Part of a small language model's weights.
Size: 12 layers, width 96, MLP 384 tanh GELU, vocabulary 4096, 2.56M parameters.
Training: a variant of Adam for these matrices, 131M tokens, 7966 steps.
Each number is 500 + 40 x the weight over the matrix's rms, rounded and kept within 0 to 999. Layers, rows and columns count from 0. Numbers have three digits each.

# q: layer 7 attention query, 192x96, rms 0.0882, rows 0-36, columns 0-95
# k: layer 7 attention key, 192x96, rms 0.0895, rows 0-36, columns 0-95
# v: layer 7 attention value, 192x96, rms 0.0816, rows 0-31, columns 0-95
# o: layer 7 attention output (transposed), 192x96, rms 0.107, rows 0-31, columns 0-95
q0:480485550440515463561511509516545546481481431495484494447512468520536444530488500517490497498496472549492478523462460491453511518502523509511502447460497521470440528524495477539510481518470510466476548518442532470480498530524549489507441474533475530480496533504459497454494478540469532524
k0:533579461517517534453545428444526432530535551458520528524436507407475602479472553501450546517548561445502513517532527467548415552479463432479438529573485493564563465434504476475482516400585462521551444430524494573532540460440472562549580534435497457574483455475564446551486451407557415435
q1:489388624442524364567512567554529659435490381547484511506581481573564340557497421508501484480400408610524493424414409519381584398490511540626554414357485557409360613649524557535482537579453561457409609532440505357390498578547547435419398428589482603406516575542406570492489494624407590512
k1:499415589484497467553487548548464575451454439540443485456540484589557435558501431522584463485474455570523461515448449540438575441503515567489500455458506526465428507563504468570523485557436554446453529528496507434477491551534518476477429468559526547433515553510464529429518515564431539546
q2:484492511493493444551515510531521529506520485479498497494555483521520491504470506518537465498489478509484483555472509523511523516521507530495558489515544550465469546487461424566524424551527484495501533529434508461490495563495534468495469510539514502479503481524452535476496553531470522541
k2:489500540477467491484466517509483528476508456533418488444559502536486521523504454517548468493511463497528489499461485534448538450533467518491550446466542529518483505519502488516435480476473540463473508423482544527486522518497504491508503507505523553457523536522495499482501464523499455559
q3:449419567488486430503477538548445606471478462529479485515557505543555413560509443508564486466482443495510539485471447531446596473502481579528545476439447549479460546551488508572519503582455542471457553529473511367460501540545485458493462405576464486448474548522432554499530505577477581494
k3:525432584481439462514521549594467590487470472545475509426501463610525492487538429524564453517517472578546464465456460519457583441524509600483532491422480550461484511566497478519510481535407576449455475479510497461500492517528532458471476476566488519477514527527470533454480524592480527559
q4:430474530471488440499474546526522541493485478484502506482539499502514481490477494507498465517515437523466520483479480503454510489522528531498530486467505544486493539526491480541479504496485522491501537547441532468465486551541499453491490440543520534484483547485451511478532471538491539502
k4:541438566494496492534531522596445609475458423571426475482537459591535441478504414550602475503510441564510497465449412542468574430542518582491532487474567543480479521563500478560501481551406551427430522493490502432485508551517514449491466483594546542422557539557468525437519537565473586586
q5:478433523485507455492457551525501524459477457516517468460533518554544399531479426509536487481492467505478484456452413542441553452492523524523529453426489506491383524545500555524502501542470541504440555540432507427437503551537514474505487467548453544426495585517466550488518520587479585481
k5:488478513507470484501510536552428540454461492546499475479590475526509479495497474492525491479453452509540498480492516533457565480480496549490530503478551514456482534563506508533536509535431549505429543506467507464489497541527522458497449474549501519494515533502436556463537514539500515523
q6:492480517513538489506484481519486481535489513495477477468539504520494513502531491517470502487538485493519511511532524476531447495484505512525485563537499496470518478510490494508531482472493488490517474448548494486520477522469492518497514526477507470484472464480508498480454515496494463511
k6:524677420499532523496525444393553437517546561438582522627445493398438542441462607424430505488478540383464501526547613465531364557492474339484425552550421420561550457454500514451457476449631392604629471502479503563526507429438490554497527583366527403614534459458535445636492423415552421419
q7:503552464520498536455512465461509427533500547470477531507426527453434566474531520487449513524507544466515525507535533418569445499493472475497504592554469455557561450474477485467499535422529491538571495465504484553549537441457449536494574576460533478542476466504535432514469484442523437471
k7:524553487504537517512505477452524468482493503473497544484488510472534504525485510507428486500503505476484477501521535466513442510479509480521439487485483485508512496482487495467501568486538499552533491517544463522476513514510508549475533506465489497522503478469534474509515491489516489472
q8:556590413518534559415548458384558393546526602435519551558430501420385621447496589440459544501508594481516469524559582439578443523489479421482416569570481436576598444426513470438484513401559441600574432453513492549522541458419443568502603560433532462596507421479560429527471457385550413418
k8:511598435508538549488474480399562380494550557427539528574480533368472541500460602471417546500475546422486534533535562464562392586477479362531446554553448432538523489434508516456498497455595435607589456506503516582534505452448476537494570525417503479582503446476528458587501485420544444398
q9:525563424511455570434562470419523390525533571461560550511429475455460549437466569449462531534542568468529502494551520448540458511521444420504460584552476441554512474445464504459517482413540492554542455497515435549484488462461471560569591564439440433562504476487574438527481479447567437407
k9:494444561497458499486519530581455536500472469523467464452528491606495464489511463529555474493510468564532472455486493519457567455491520590501532487436533533471492514569527486511477477541446559471437549521483501450490502534531543459484451460539502516478498544494437525450471501570488538551
q10:538486481496551369494471492519532543504456538518484492479555484587479478445559480542512525412475474522509422489533465556457591420596548541445488476474545585512526519487511542565492459582472479522463498465477506486427559506502513478380509445593498461415528465472387577485510499520420558492
k10:561496546485505494462488469490527436514549540498434538555515490520501499508447543473510565458472483499486482536485525449541534474457482499479498513512465452540552450512539507478487477537491501538507473491517556528524514451483452480484550476485513501489500521494486495522484527513499465496
q11:518499513426496403517496476613467569463532482492507458524514407514553454502448467503513530515500477480486574535436432553489510408492430528467550511423534619426490513511519610510489501592431486508488548565428527521411481541531511468505449465530451459507550500475522555467537446537497541545
k11:510543414536514517474470447405526392519538567466559497503434466393388566485492591516436557486517549482453538524580563434506361494477479394483462497527505424550538488464508499436498527446633409600560497484508495560529504450470458594551588480440478474574510402504483434586490461418558451385
q12:451487462465468489462432541545419510510560493569550563538561493538521474480421472510467461497587464433564493524512473450457498493455497621462423489468565479405528508503483476498556493501463462473492498541429515555512536593556494443512466428579434481514456570571481514501490530555477487493
k12:495544477512568502498565453422592435492481512464553446534489538414455500470526516520500484463467537468500510532494495471537478530539489436528477545492466433543528495435515467455482476449558472505495447497519543481528505516453531545530548540423521457565562487527507461582477477450553406418
q13:451475538472489550464486517516533540452466506496532543493549522476552539445539488480478472548490448485461599405575474551488474498518477509573521504437425482489471551495499497494440553517517524436497513543495431500431579547471555480467493494505456542474443515479506498444598409508503557468
k13:457550451487498588445508511466526506518522552467501522550407516430489506479501570502507472497530453535528535520509530503518445494523571376506455523548465467487456465447497500480485502477531475533493512502491479501548529464509557509621529448507487440562469522468581420529566585433480516454
q14:528563464504447531442464488512458478516522509514411440494480441520437543453505484452419542487517549474554485458640495489507508456547500523510462557523523537453582529453512539426424529438512492553531464503586491542503491476450473439567533575431436460565531559529521459496447435456622413435
k14:530385548511474481527507488502504552495455485553458450477534500593555471481510418540607471493512417544527442514484478547466581416498496579534571470482512491439460497543451474550558476578461518438425513549507468433451485513569484490485527474616472480431503499553448524500479512561506561544
q15:475426462481494391511496549564459578449600394518468508453503451526553468586558461429554483455475406610490495515437440495522538483486413605586637528419607603482407491460534489616520453567451474493493516548433538499567453515549496363467436450517470501482436568516449514477519498597557544550
k15:515557497513547511479532451405541411524550535451526522535475551418496609471502576512451542509503534427484485561554584501537398584473526434479466524554506475489549495446489498458485515457538449498529509481501486563494510488445458577510568533417512491560515413444529462560483438410531467443
q16:520522492524453457510424570470517597516466535498516534537515525558474493612508503558600534468540452474540532488428491488505544478569529578569542538483530484451463462473459531524509556537485512475438491532570556459492550518496505462438445421598573467466506484476497548508542611488536496425
k16:507554480523511522531527452449484429484544565418471545564484536392448520488513538438441573507522549436443491524487570494555493548525417481546469485507434490504525432441517503445491521507547448520565453505490506601494502492444483556466564528445510489593476482515563487538534526469479442467
q17:512504502537567474510483477464517531505508519480531549480526544517532522534512526516537524471448455482505455453533464498533527476478485564458457537524560475526527483410498472425540503497530455523514479546455535569461504502473533549540478537516535466461494563463533475496498512444543482493
k17:441468523486455454483504530559499569446482488507457478507537446598511514509545530455580533494490482444480527489422502536514571471516548535496543447474490476480450546486478487541533504524482564460454508479492519485447486554554487456477501461525536534488540466540469535504506492506478513529
q18:494561487512635571487469556474479466496522536437498475475502474470560498498422547461502460522526506516496488469487557470515428588522534495454449511537525471538520485526496517444472525497522455466500544476528503522523542522483615475494525508506503546598523487480558539516546469531557430484
k18:484435596515506468538510577555475584451464480515479480483531441527524436522557452496523478554460492538451489525458447536453528455526549518483557449492512516467445507541457516475551478553402549475443579511437510488534459475530522472506436518578576555452584505523459525450495519520456551528
q19:445510480498498488453525435496525498546487489522547552434414545571479529473429485505531571560496505480476500483423524455497406414505454553480527560532510480531578480524541566489540538514554501481489561501524473536542462463474464551543546525494529406511522515471495452446495541475559521455
k19:469463514492485390505439569543492541469442422540528514530532415561452541541497470461526529476487448529432478513456449503455567474520502566494511525485532514445512471515509503564487514560450474480473478495542482535453496575521531425523500462541524467484556500477412522483592449465429537552
q20:528494442557505504576484415506510504515482537553527518518573500531443452496517481515515486483607578458472473421504499452517470451446530502508441527522486495528505573503547500484460453490489489515467495512544507527448493522508528551490544417510483477439472520530557532489536468489504512472
k20:535513481466500477433469501555467495492478565511477495518549503510467488481535509463462445420511503475584495455489529469458520483517466526568561555546461543529538462523524533517555459547502449508414473470500478451485550531500472490466489492494526513547500498510490488518515541453493463514
q21:532506523506507510580583443565548501452458580507473449464452529520540520482480446478531491417468501516458556459478501475492487424478502485559544519535543548514508467429479478496457498498494534534557477457554542474493494572517454520487534535527524502519470514546509490441533507409505464512
k21:538542501472501491497463489512475535480569507500473455514530532502532511496441492514493500448595457462492492527503538469469486521456483564498456476517391482523510499467490492490463449458569437528511506510567414491520524491490516538475452479488505578562478428472545544520573530529500554526
q22:534494496487518416475534506479456508568461487499447430493534446477434520490496467429514436532475514472515584493473549500560515527512465553525507520566547483471458520490490472530483494562501474503505442504438504474528472500568485544509460564504487472436458477472426491580451477540513493478
k22:480481496546461492486558526490457501518498516521424524464515523535436467477491551565503564465532514484537441543506543538500411480472532534530540511540467477499525453501471489575480517425480501432515430497499565506515452515489508474514554540514570488499517459502499495484502443543531458543
q23:537500449508493549500511476508520491474451586453541534542480473550502539456464571506555593519467515487542531486547493470459496447486495538462570549493484514534486512476513460460605514462504514447461479543513480498539523519511488521512570533530451474533512456503569529453491519512460504417
k23:472459544471446463501461535546519513540507511583493447462502503572498491557529504471508467428472502598490509466447459562561571489526478573495501529422490496437478485511536523466442454554473507490447524540487527467478475514407508492541451495527523520526497516548521508508527533497563510566
q24:538488429483492543406551576475477468541455541503493468466442550499508501430538527530506496463489508542523506413523485543549491467579509488497493541511529516536523504505549554497467431403538498500486471528462552479539545476435553567501504512466470474507411430490475490460508502530536542484
k24:515431513468462492463502544525478485493444509593505455494526419505561517491521404515488424476494425525450487514483527511487532480480585455475508472507530478463482480568537490514504496495448557469461555441488562461467509511524499387444488433607502503486511605466447550446534514519474494551
q25:613440517534581484468513511552479582493491478590515476527512487503448458521569507522486452541407424447516459469535488476513503503448454460474522465538505541451496577532492461506490440524477516531485553510544502422530480489442569545476447517517525530498496548498447556476522487521491546531
k25:491601429521503552479510544447558412528512537520508543537464510435491572485467517423499479518532522490493510491474567506551404511529448473572498519523445470549518505449505535550510489473553472549531461473553483569504521425466458507439499497471496469528466487454538500528521464409564463449
q26:472485534476496476475459447536576468436505505479500483559466511429543457551507536481483528484491444515476501500565465495456561516546481490520551430481477527440507469477558518470460393496489473486508486617488542516499422570601494508509495562502503533486485513467577515486465491570448486527
k26:489505496426474500488525449522565448479492521470564410513497485596469471453521555537490497474515507520480568441471532528511438548472535464478504470452555487516520532522489505500529491467564499516530488515442519495484521423476504531515475589487394503490481456522574552478478517456515546470
q27:473450489529458515471535526457457489532493517490547571504458499470484555495504540541552420523492496476484470490553529535541513483478443472525436486597445522543498408451489450478534499499522531495505423480512532527618571517459511503488545516470470446548423478438488469476524560398471469431
k27:486456568506504464481465546536460593475505452556472447412508489523537493501505448478543455448496478574522513515437511511462530483510533575480541486445490542470454521476514434529505499534401565458456528462495510475492441517507503477408427473483529474453473541537502568435488560518418536554
q28:515527453524467468466534517533510507532495522444532522510509556506539547506500502538517548402529482470469505494531475505453499480537460469558568498506565452395487525524498541523516527477451456481491510455534522520464470509509431565551489487471455565504517481531515424545517548473484535529
k28:536460490495537497509494420504484472501527494505535495433534476522488477469481526472620469571535477498495489434434535484484571574448542469495456459496466502488486487508489534494455508527568478418475491527499431523491479562461498512496567553506469493482490519490429537475524487502553503517
q29:576579444553480547480477499483475451523545530530460541534486479477417523528423527446507472455548570494594518525467509472619462447446502436522448539484532446533471522465589476475533530475520551539548455475546518523490473448398457520437487521525531457497511518430500551555454582471532379448
k29:457434521514492464546485509538467577468474470566449513484564491538482459498567465480585508492507507561519488539512516557469593457560464587504529495449509533419466547602490493512515488506435507445442496477492523452509489513553513480480460484562498556459477499555438549415504508590468518562
q30:461515482497472527489432471519566510517482516534493522546503526510460583484516499533486432568523511532456504564545506547459439457482466514516493534417540553496606476471524507469448469512501507468474483526435494480504557497491484442433528472537562502514515445543495477493497464477484471459
k30:490503541458485470466509456461528520496484467527426465483475473448509465579534490531507497493459389509575483469448495442487523431513494511476491502517532435501467511560536458463490555568495491531474444479517542528522538526454468486497455499502443489518561507524502473487491530529431563541
q31:545528545498478482507511523541494502510518477485469491472471453447524534469583474470514492485544472487511514438497494511541510511531541538490458470495483467529554497458489549470561562510440473550461512516492477521523458461521547564531568509523475432448498573492514477512523505515449520458
k31:464477523527462573456480448452449423473471484494499525519510503518544533470429562506498510452519566460441555535523530477501489513508552525563503552563479481523555430529447487480483501512501519484497471495528466512484489503527513510513487541495492477500480441537577484552414473533453476466
v0:528554609457504500425480450492442514570593544524499623518501527549470513475424515442474524576590490541543380431464546481421459516467406470509517427523481526456452603518588582509480536444413530481500540608496566531524497524479383499587514466504599578524427498525433499408535446420631491542
o0:497505558463547473451481475515538663493470499408601658579528543496462442472492522477510517495558516502502521460491543491546451544500528506546401493477457494469445489509590519476461540457504526402479559609554490458494491478468488573474487528461556545501481536447477489347465497416490516414
v1:577481474470609470636597469423493511556545493519478493508550521522409475521573609477472495526439519471382484544448491546494548521437397554413475423419372463545465496540456569501553549519511478552564473574430399449509454439550471578452485513501549589489528584462525492479539551492581580532
o1:481593322522544417515487475462515472519542520467532495518543493598439491488560581441538448489451474435624487506500446501449447540453590587580466531501457428469483504515433493551542448542524417549532581585394459492568445517487385540466509510542566510446433524489482527449438567466496576581
v2:587508425592480544501686554573441505559546530510509480539453512470487475579536579625522460547581466461476496541483433458577546487412504563536490495453489529404537460537430463512418585456489452497495412520570602468430392512516410458521452512466427469558521520527606515427626548436468523566
o2:534494387464498548468567561537551474522519548503487528488565444460443516534512529501572423566514536464499445459510525451540565516499521622516489466529529505467467549537456603552475486532450327715435447479626501413437469459453459433522498483498522476523516488467508536401476499403530496499
v3:471592525464495484465449445509509418480536539489507499390572505517586483564434535385462480595563503559466431580484468528516481493475541569439486428499519491425478569543438503461685450494455552510648495460513487508560487473562459569436484540456556492523541561540614479509496406458519523513
o3:504524505434552453522376540524452321516476504445487553479556525549519413475521559487500494511526489664515487440492552539485403402524583527515438510492421443520504504611478560566535518500536565518485571436468508476508546485509501578454474571468521566441446536464496483523425525557394431476
v4:514503495542485470492466587479556494494626531480549508455470503514580510475477420427514511595481460436525422494474423504528453433583479509520510456539535455457494579575538453503482471505508439496407497472530459498454574617517391584432610482522464440443528571339581399548401554526485450469
o4:569473583494462570572495548482452360502433566549555448459517498553489499438434472534565542484570485508442573546479487479477496524547395526465544513519468550519490427549519483601517462519499493342483468442454449516522542567448491616455523473532460493468501532452475464516522544517519491380
v5:455453438400527532519615531552433499474486567571530542509433468561484511438377452572469527408562412510563458539454546445496363454440513550513540551504490540501453467434458579543444524579544494572391606494440518556626603564524549448407444540528522552419358497530484478475555464467566551461
o5:363549509451527551515552476456514537481502483467557505622438531570505460499492434528436493465551478412458480479416491466495464507534576665538496412518548522512565531328556455538403515491438468426554539544468571492507483496499550428488448480456515556569557492488537552518624466407503508466
v6:522503490568503520561487499517492474460414442492609434537454414473392577451548550439481498629460465547418510501480544508475507519450522515473493460483529474462551476582362388427516474442602453462482486497395318485430407576481609634457572535513535537476523510599545491411531485512577463532
o6:477526373456514492550501539418488439454508443519497530476573469522416503545531520463352571579476471525596460505478473434478469568432590503524522619440493460449554516517456567464530559537536426592519494531470433534465461483446477469472519506596490519473546451569446499628431443565537566480
v7:438503458584599463465439583555509467501530413418466489518429475495463503538503548527487479474431516515468519558470543432530571516444577481555466483523566455463528388508434495472554457507580461538497525612371451474309475542476465513504577544573559512564568525501483487468496466538464539535
o7:493490399471501500526495515571495459439554442567422536482523504548482560509443542521439502499458484475541464477516553441462529490477504503497518565470535489470444547485458519426577471509560459627500429570472488589510462531498468427449530519644552435486507497553424471625501507525465488475
v8:465582529483442477391580430482539508518552366434491540440563483503405432460588536521441476598539520483500435477434580476421430516462555516413515481485527522506524567457545484398506535416498483570497602496520478438423529423446570521562514620511597610527575468516461529499498443413547452538
o8:610486425553508499459461526563557468551490411432476613538469504523419475567564470476451542580508519515480504474450527479506421533464594416524415501478356459437420592550474452434625575492596536462499536563475570493512481435508464510475500519479565517594504518538509510507472500544467511296
v9:464566457465534565492450485540489424499416591428415515504447619524482429442325512477490463498550486512529524506538541489537485452503409567477537546505528505568470542578436509551521558505528423571528516536424491512424413470529503438479555512487550533417577344474463530487464515478586542535
o9:504535498531507579517496484495484389515529501486448524586528634482505463447461417546483480562438518480533472462508506549441418385527496624586475499440540463544541528493519550492512546480570498448499526565395448432488467478516434482499437475476441511571498451526504466649513581455477530497
v10:536460519553519522456471474483505517477451504465557446525451443583526472541530436562414526498521523518567537461583464524520591445466491562469489439503467477449429335485466415532524460550538453612521528529454476462483414509587542487456521605485530511563484453595539528559566498415383433478
o10:558447546526459492522495550509478438554512407551442560478498448457448454469508482521421499571508590576550442481603515503402628457503565652440548495533557449482522464527477449515499486475445492684485452484449483574530401450531446412444480557535520454562531447586483509543497450517510455532
v11:528482498505557535564537460492472462582466580508568497460502567490456546435459441609450563605458477543506483546370566543426511508447455548408431655487479643437526448586553502435372498381483435523439547437423420513431487577528558555593556475477491497476477624424499530523536530480536470522
o11:512473415564456595570493528454478504500453489512622597520486522556430467447542480445421479639512471490564518510401475501501476569436564556595501583469581559444495579513523517453414547501390340429478584486450475537463410520569548516536542402528495423556515582469443481500504497421510517400
v12:500502396464532480496552548488556516512486430491569478538432505467552531546446502564463530537571511489506501499502466437440490453394625473471553438499573559549564593404433402473478449497486457604474514473465539516523587489576486409540527435474587499443538539347501477530526464535410491508
o12:513518517540549500465513522488495365519467495527501487503471452468414544595479383603567443456521468429448540524468530527444493471500534455456502507551571536538561516525443477560534470518490526406482463501555545526494505514528471509510476466521492454473508506463549530649566529495425491335
v13:534440501490398517574444458435507521430506495473510465438567393507519522544507535544571583554532588555508592456576472457433614474535451541614517494463456389436567457495474515624640513487491448434538498497536450407456482515493442533515506507570409425525513481413516353444401433542509452497
o13:546526502478483487500501533455518487512517492516537514468538455489590631519415514535489504475471458604548530501536537478505576425571407471441596558493413365481569417545419517524546488459456540506438402448577425515567441513490467526496586529577443442430470489537555396339484507594587465623
v14:444405502582504480508477470496454449413518415500494457552452497584608453488559437521545534472460487448442502553538486553527522529357558581419414463508462609584563456474424574479628563532513484490483422457449519402538549370508562526567530562473445508486605543445548579460637485476437510514
o14:386530406542476514498400480444503395516541426547458503507470478624437492492552488505542535424459477465523456477520522522517590571521527547422444480454528517591635524567443537439588512563401500631492470496395536491514508423524487545585486484515497453507493487564550551451508542495435422580
v15:465451414578574535435414546505446577405435414519501571572506496550477561532530463505393532511535599457496555425481544512461542493365572501534565541444531536534579400425424508509476548480424486524517574496544561568505580489475529467508498481446641502513521441529497404481562462515456525501
o15:515521519498557494432502478467522669464504455526429564546466456512445499591478426485455516478506497432519490534451564499455591438435594482492492493517522521511571529519480494522528529479370549533450427502600624567503519444494426376546502508510492388466489460501533492557543530524483464527
v16:408506515505576470481620621528487409396481535364499456494506492524599450515468538580516408466567467494550414518460441477501414499458492545377465506574546600596446492486443400420449496530535446586494485520458446579547551415487528469479442484501610400446596532517515602595594486466575561496
o16:443488470534530533502461493490501335547517487464375450546486454530524442502502543528538500600494484485492476493491534530465400518510578631491450420522571532525521547511477477473507500517528491509534542535387574498395490490480520524567478495445495532534521532466463501694551534454448481374
v17:442446499562508478417512567523498542538542516399510478555466522512566379464524567410448510532407513415505510466531466428500568416540562545577566540525602503442399517475519599471563434545446507612512513453492538558450350590560420473453389495551553389526530400426431545462470524477440445484
o17:480392623528496481475496570643488455514544499507368506538486623440492561438488525550549526517517500525462536523629567511500532504556503520549449551562444494539454440484547479536495484465419493563566406516539494521493500557503406420413391500519497385475479504441515503385482525515525447494
v18:470499572468564403497494445536442561450672497575527465552482532429395393451548494463500460494523509505583441493484466417497569525523454494548472525469503505508418487545571622488416425483546511514451509502512387465442451561444458457469485490464450578577518513506515583471538523460475422458
o18:553469489493480505521498478636525591466503448528526549523510543459423497449507604470538548523512509476493440550539506461576479574461404528543531547495469498391397491502519446485473475518545448533571503557465442536471498475495560487425454517563470500556554550493509546307468490468507487531
v19:597554579437441494595605351458540524527655510564462608534466414472573537476470431554491550551614543429539402513648454566561519543434382515460485454500472506494508526501455501516439507553478459543431525577555587470597487455441545623463540513458396481497458570501602499450512463540535577481
o19:594579479443543465567575452404577468531468470474529497491529370577485466460490397505548481477544505506523550510452396571628517516504423614399487432541487475535520455480550486560429491618545483501470554521481474394561540474466580643441501518453487546527499452475515555334479463435501522411
v20:432453505394531523545584460509497472487446533565462594580499500552499539379389426449484465520520446474504587555568561395438436426536523591578627539487459526540523453547473553508526468552485496416495438488487501482576492486444485493448547549552508507479428460445445471497479521518529539381
o20:409552581515551522492514473464491527449480501486588458573419622562513483496490463498459455541547437473482523428464422437553491535539411636498531424450478468617562445413525458547445501536465555378504483510460484454494540490543452460496484473518419506494525448549622502510558535506525534625
v21:445479457495504636434514479581425523456514486469578497466533521505427509554551527550500525508640491611494450561496483501497460441500504517542480581455542459377498458518476551489492572407393537485546601507541506514471436525515503439574487409483545487636451525630448480430567556445586487467
o21:491494493444480526444477515528522663435523515427544607532518459472539464563528562483463526536569545592520464464536583453515469510492540513542491532479487501426462560489480518506481586430444455592438525510632557507475475426489509388502465468490515474544468510466460468420483482441512467528
v22:517584489487470528470622486481439490543404550505469545477464550532416576397473494497496480541637532528535511487437565539535470450579458494522533515490510579600529549529551565484541588527484566462358489544405338430611552597419507547527530475556499506370420496438371488520514437553493543431
o22:476531521535428538504531390484487532453505523484595461589450585538489436485464446543504515489565464451508539480450437466546449567513500534564454456487510482534566449361531498468507557523422526276498576514485475400524501587451487478553611482477425522507566505535531529502574407465500608500
v23:526509450478503509504459596460429508535523530551407514475546390517561559446431498524486526487555449508538455603526475548528456562450531527471377589593569453488489486532528422474443586601478408510514453573509418490502449543493561570413479429490403486532578585567467490489492526471549544534
o23:481526415428490589600516479444537551539512495509468454482600329591545501458432557520536539575547460487450471462489457454514468440483570527490509433530535447518528539485560556520513583542468420554481544546493484490439519511572506551515446476442527551508475468437347508602436454447511502520
v24:529472478535533557492513468568508440412540505475543595517514579553465483453537514476521523628513559573503454485542508515492508484507507488392477518497558469461478552515560367455457536454509509570505488493542466495426523482478413471557463408520510542476469484429386516576517478440500524491
o24:498435495551494558494483514545459472536490545467486543511482504497472488491556439528565500617588589541518488491496532580533507415459461476514464493529481476459423435556429430487558525453494469387505508536532475481531480484461483586542499480523463522457500538436477472644497564476506543372
v25:551525530487414522527472490541495408577576485434479644473609558481513461478449420528503543536439520484456394437554493503542548512512396503518462456541512554481458487542545440487470439526495503553525529434490593449590405584458521585457441539458466478487519534459653552560454443470508489450
o25:589440566532479490516509546536536330527496500504452534432453517579502470377504465490512511584535528577525504485424464620596505456515442580484544464528450498480446439540551495527438443528560474474468585491470448504486472533480597601438515472435534509461452469482511568499459474554480492440
v26:453503605441580444559434497447519540577491496503489530516550542533506446533499481525464529484530465511387441451483406565542491578436528443468459472557576582486407508484427606506571497485542537462574486527414418531439409516522532572486524533540452470513527547516470545390544518513468519474
o26:452514513439533487525357530486498547456565510487465558513556500525470475478505564486432534445482455506537515513526460513557459600501550481480436539543510485493456538423536544407483477552540471621555539570388468585485461543564504524467494490528509498501471515521425531352456494479415506577
v27:586518520604415521379646498510516449546508550508494416513578551474480418519437450443494457455464649521533612533378466529509512530596444483493528489471490537545475477533537638532555457544491541442484450422425484451428552468466534504499522644513448386462439468609523484376493585525527500515
o27:471510485501452500491519464511485477504560517509530464579466612462562440433538598442424558469436481513512538471511486438471481490511475479536487499439517503464498461513551576482469485535464495618529450452461568452466478535466532448521592514522474499530499450580555535289557420483516562581
v28:506493374659423502464434538525580393446440524459508465474483514526487503465626480509475440558552503646589430461494403542369484461641465605409418486465476377539589556416497500585555457460477470509428460425468444413510514445474423507543524542537546477562564470521481546527509509533574434528
o28:497463427522363571533482426543515368529510533504504493504497477494511502521542540502523569522542527675537472483582555555345495492551499426514572501452480495436572492606438506485560501467471577354349403515517561399463458485426441472536517521532481548510528491571524474525489557515591441433
v29:530474490525491537665561532554451470480484516491413568487501479461571510579523518614520574491459614570515515547515545512517487495593439482522447507562451526482520485486567501562485381548507579498401513454414505472549446601537567420362461471462474449535486534552475553497403525450455420523
o29:439440588477453450503558440515556431499550449486526479478410414468571511411481588522461516533487558585524486482504522490594577469426489442559616497542557539457532461475518542518439511468496449493483486478520454453512474609553601359470504419465549517477526544560483553418519433412597505539
v30:505459566565394466474595488447426513605504480497567460530472497405487522505538481602591469460399438425402532513594509410507494535533498514540495503510531434474543449491478441559454525579486476580498557503553494478527493545457555477484550480470494463479518564543407579529556535430520588535
o30:564427459543514450482603547436509567471501479551446370425493423480537508556505479552507482539455513384422475450556451462544455622506497575484492447453525526524511535493522493497456539475399413632496492575588518458550450539521630504491499534450599486495512446525471477537442508494561571445
v31:519557531515527554505438521520481473497424416560515493475467562540419398402466442474522442538367563480533468447526482473458522507397537518548631479547419486493458526556492627475603456444596494529568496530515484485603457374464567482539504520491395540545500458445463493477543494482510486530
o31:479508406476516560537436541514545459488486446519562465527499708528422417469520512515394532472438471508596475454538494587500544433464493508490473501465408463547508485495489442391559499490613513545529470606485423602460516457479519471537459502476497497569446460542647562414456573528436496607
q32:562552536561481512499486507494434506558503520488525468505521469487524466553533502513548499502482487460447533564567465476471472506483497471477508531482494518498469442498487515556474474542519491485463452535501501515484530543512488493466486584479476498495500502498515496479490516500520489484
k32:476488457427507479537488531448527581514477535543439487510480484462469537434473487515508477470447415490492509456462487492497440548489517503489491463508536514493523507483553494526530552478487474480514490529463479531479540499505529563544487503531512489491549578421444511497494504507510480534
q33:562491527562471482466509471502431539543498533483495496558542528493459509578483549481461523462510505469489501404547442559434489479469483456598521480516551504475489508472499512459491483476470514505563477474559521498495517466497526454518509546451489492540491483548585451474523510470528508517
k33:475482495469573475538486535475529495530430464438454430495476526531554512464532521439435488557453449498554503472510495508490512489477522553501448488579508485460501460558506479523477515520492481506527501481457504543542463482525507485479523452541484470458494510524443490509470504494500502540
q34:432503483468458509526524536493500469486475505531577491472484480515539444452484477510472537540494526508574486540474538522539489491535494485444565460439491523535572422514511459571434524507499435462437523485486490518468481523513539551507493499534532536518504505478432492483465516488524520480
k34:526491538390502439556494526485636527490493497447500460484516539472505489521537481508465463550484472506522443457429514559473499483496494482522471489513528487504519551521614480489473527501472494549532486523477484515467552518450475529489537443524483486453567552474483559473551524505505554560
q35:498483536560477538404519508456356522549529554509512508546527557490461528522510535518580403484520475439453621513566445552519474534451512473534554534515476563508483490506424522470482538496504475496548444424554507581483463517478568498483502547487532494548457459571535436514574513451494431446
k35:505469535516540502456485516526505442549429487491465528498479494479542501515395532490498488525524538466518502574580566480514501480546520515526492518515539459489472493536472484539495438506474488540466550508539502461474464509502498498479493490494487486567492509499420456520498448522535473462
q36:467508487440492475551570544527521501464473466541643515510498480573516443519523525493515482506473529529507365506401433534466450532450484532467531389396494511540508400509464457603474485493525530445432520594505532428438507558479531517488496498486511614539583505505470524461450552457576531519
k36:483512518490477438465513492510578469485460523515539514472542480494504459483502494466521429450528496500501428507483542498507513484494472536467520469488497483502546534536509491444476507502499490516535491546477475546455473522488516489487514395550470539524539530427460553570503558519489535566